Each number is 128 + 32 x the weight over its row's rms, rounded and kept within 0 to 255. Layers, rows and columns count from 0. Numbers have three digits each. The size before them is the row's rms in percent of the matrix's.

# down: layer 7 MLP down (transposed), 512x128, rms 0.0808, rows 45-81, columns 0-31
# up: layer 7 MLP up, 512x128, rms 0.166, rows 46-81, columns 0-31
down45 102:135048137155143093112117137089104092114117114146074080071132146111079074176133123115126144079159
up46 094:150084142123097129097130150126234141110135089184151124160182113105148114100180101162145080104130
down46 088:202110148180178053120151142179109130109054125118131091228120139118118139176131129102156156139081
up47 103:124140150100216172150081154120112138065090102132132128106033116196163085111188113079160118136116
down47 109:117114093119145166093172117067143131177183114137125139149130170127114161142146114151140145112141
up48 097:052156109121123128112090128162070172117133111116063079095169116122131164104152150116092136115125
down48 103:135167090144148147111160170115188099168169119065153131141149079159113107119178143163147096098122
up49 108:034151101110163109130163097067124143096130086146094108100144106078138092092115108127129094165141
down49 105:098175152121154203119089165142125177133054133095141106145139162124156110149088162159099141088169
up50 090:106148128135128112138056190142071107139140145130114124115208168151106143115118181161147099181141
down50 090:111096118094105165099161161106152135113126126135155148134113157069122092103075150108146153102099
up51 088:070124149106106063137116111143188206152156105151169147166137132114122126119084160087136088132124
down51 082:188086053129103078166081200145086085089163093145148184106104108146158135074126092175132167146143
up52 088:169107107148146114164137134139084116086087174101102136140131121146127115082112172111089142194133
down52 101:112116126077128143097102128106149139163220084123152115142096143086137144151134075117202142040153
up53 102:121105100092127139094155104136100144148110160137104159085150115118101155153128142165160087097121
down53 102:146160137156104064100124133172157093092169057092080150155146108173151120099118115125137159106123
up54 095:085183130122121190137169135162124113105138115132157164162160175091127115086135050161114145163096
down54 086:195129132099175156129087135124116110175075185150114081106150116185109134123125171114114169103097
up55 099:145109189128124098149113159184084182176132156097167143161092105106129109137135110145146120150143
down55 092:140123091138146159081110121092179099034120127134106174124112182091094181140110116109152124079128
up56 087:061154123151101124148149128124155120123092165100140161152159151120121063122168141135108132119188
down56 099:120068119132143114150146120092071147176054045089137098135149094143103156144119150174109112126120
up57 103:074152117135086136100146126092099171100102101097178073098148093201130155176135104139126154148099
down57 093:083085126108132104137103055170097133123196127110106167134124208093164087159127169161140114097163
up58 106:179107088118136062117092077122149087141167149108179096156200086093137150137121140116140067082169
down58 094:123105151164162122116126055116067147128069097126143157123060110139137132106113095183157124133092
up59 093:107146073132137144149128161113124124154139127076172175112133103086169202188089151106179054152152
down59 094:142102179153142120159172125157152143116136089115061128129156144107117059124090095070144114093231
up60 098:172129125138134093135162149140151150088080095096108121147189172099079110163171169124151194082136
down60 100:114125187129101097130148152131115102121107184081154124109083132127145164106188075087118099102182
up61 083:165142155052091134095190140089179105138158169103130120090134131080103161056181171177137134134012
down61 102:160125083175141074161175141149112128107077142105176104114091062100142148118166098145132199111168
up62 110:124118125135141193101150089104074178133105126121135150117117143124160116073129107072109055122168
down62 106:076162131060114126080169142146072135146090145177115103123126095154146149143112081141128176152065
up63 097:160202134093151124130103055150076180167143159112103111160148119114110149151052117182087159074118
down63 101:144103076154129164175127101124105128105176145202158131134082156135138155109099148082162171094113
up64 083:179176136144138136169153132202093164110173127105088166147146124145094163164086153164104112168127
down64 093:072081091115104142066118156135158122148155131122171081100130097096153093119096115113190167086118
up65 090:136080183177172181104127112157120116041172081088135084120119141145168046113133119097160135128146
down65 097:138082090108076124070082131127120127140105103096106158150116123137108117180120128146179133142129
up66 091:116165110063126122126167088147118145144128124094131119122164139119171142158123099145108123115147
down66 084:166164149175100149100168101105176147144095132170128102147132151083139123088108118076129178128162
up67 087:126116107097085119163150102117153085133141104104117188168094162127072163120051143116095087099137
down67 088:086096147133102124086132114088191105133156138185137085103161146146148089163172135151117125091145
up68 095:129145131153094114060177155109143186141142115088113132110185160109105113160121145126110113050118
down68 092:129110128157141112137135107144059048116092166177159116171071120112090105173121168083133122141103
up69 104:070083137141161111121157119077168135104143145154171120118120069133209164134155129161111152207097
down69 115:160134114093100119125060131125153168134146074168103141158097132204131124121132094124153117141118
up70 106:126098066163086139051147143152146161105156115100147170128156148133100150166116152134126099142102
down70 088:162141082102163126141145076111150107104154065169142086149115153067138058162122132117127145122146
up71 114:158126101131135181133130036120195194149132164084122124108150088102145095115092156079043070067152
down71 107:137130186153133102101115134078101081103163149144131137147145133088173159185089110119129096157140
up72 106:128158034169152189090126159143108115137087128125153111132102152083152173121154159117114131157163
down72 099:131111113205059118130118231099132097150126096144169132152083110145141143173157119136198138084149
up73 093:102168129127082107135177122119147105105136128138123143075127100123178134090142139133108151094138
down73 095:150127123123106176071150112188150143154088135116083102088166143089096152166128140135117128138165
up74 107:087178159104126178158089145113141150173076074092176104075140151107178197092117128114133107138130
down74 099:105144128133158101143140155109045099122136084117110138136144146082141072176116184145141129171099
up75 099:119100162169094108122119125136152118102161116051183176157121167157102106098102126109129129113215
down75 080:146115187156165173131149149129083114137076155153153137090169079150147098120144158152119073109156
up76 093:133147119128181101160098170178119086045072163065136192123098109143136107163118091164124124117112
down76 103:128168136161153134116095150159143147090127099169145171114085161148155120126151152069095126112158
up77 119:056132171131111124134054100134093083118161096151132104125128155062149117139110141160163118158141
down77 105:084050174091136180128146141144150109137102174080117091087199139161130153066109068068093141161108
up78 092:160138151115102157121118115142148133112101102158097099125076108148139203177129151099070037135149
down78 091:108123162142117092103105112211086173112128133171133186104127120209113069095073106084099188105137
up79 104:100152155101110132135101116106093052150143093118133122091133146131119093097118218164118118109075
down79 095:224143154133158141158126158166123157145126172151151135127109111072154105128137137127179151161150
up80 099:076190132123158174132129106122223134135129127120140150143141147117098143102116098167164127159136
down80 095:125139117110107168126141176125165124127096130117106186066128099096124130142088130063143131108116
up81 111:162131157120122089098113136137046119143150115153143116151094142063163156161148119092098107104163
down81 102:128111118079090177135142144125183116180155147159131155082176099151150149155172165088144118193177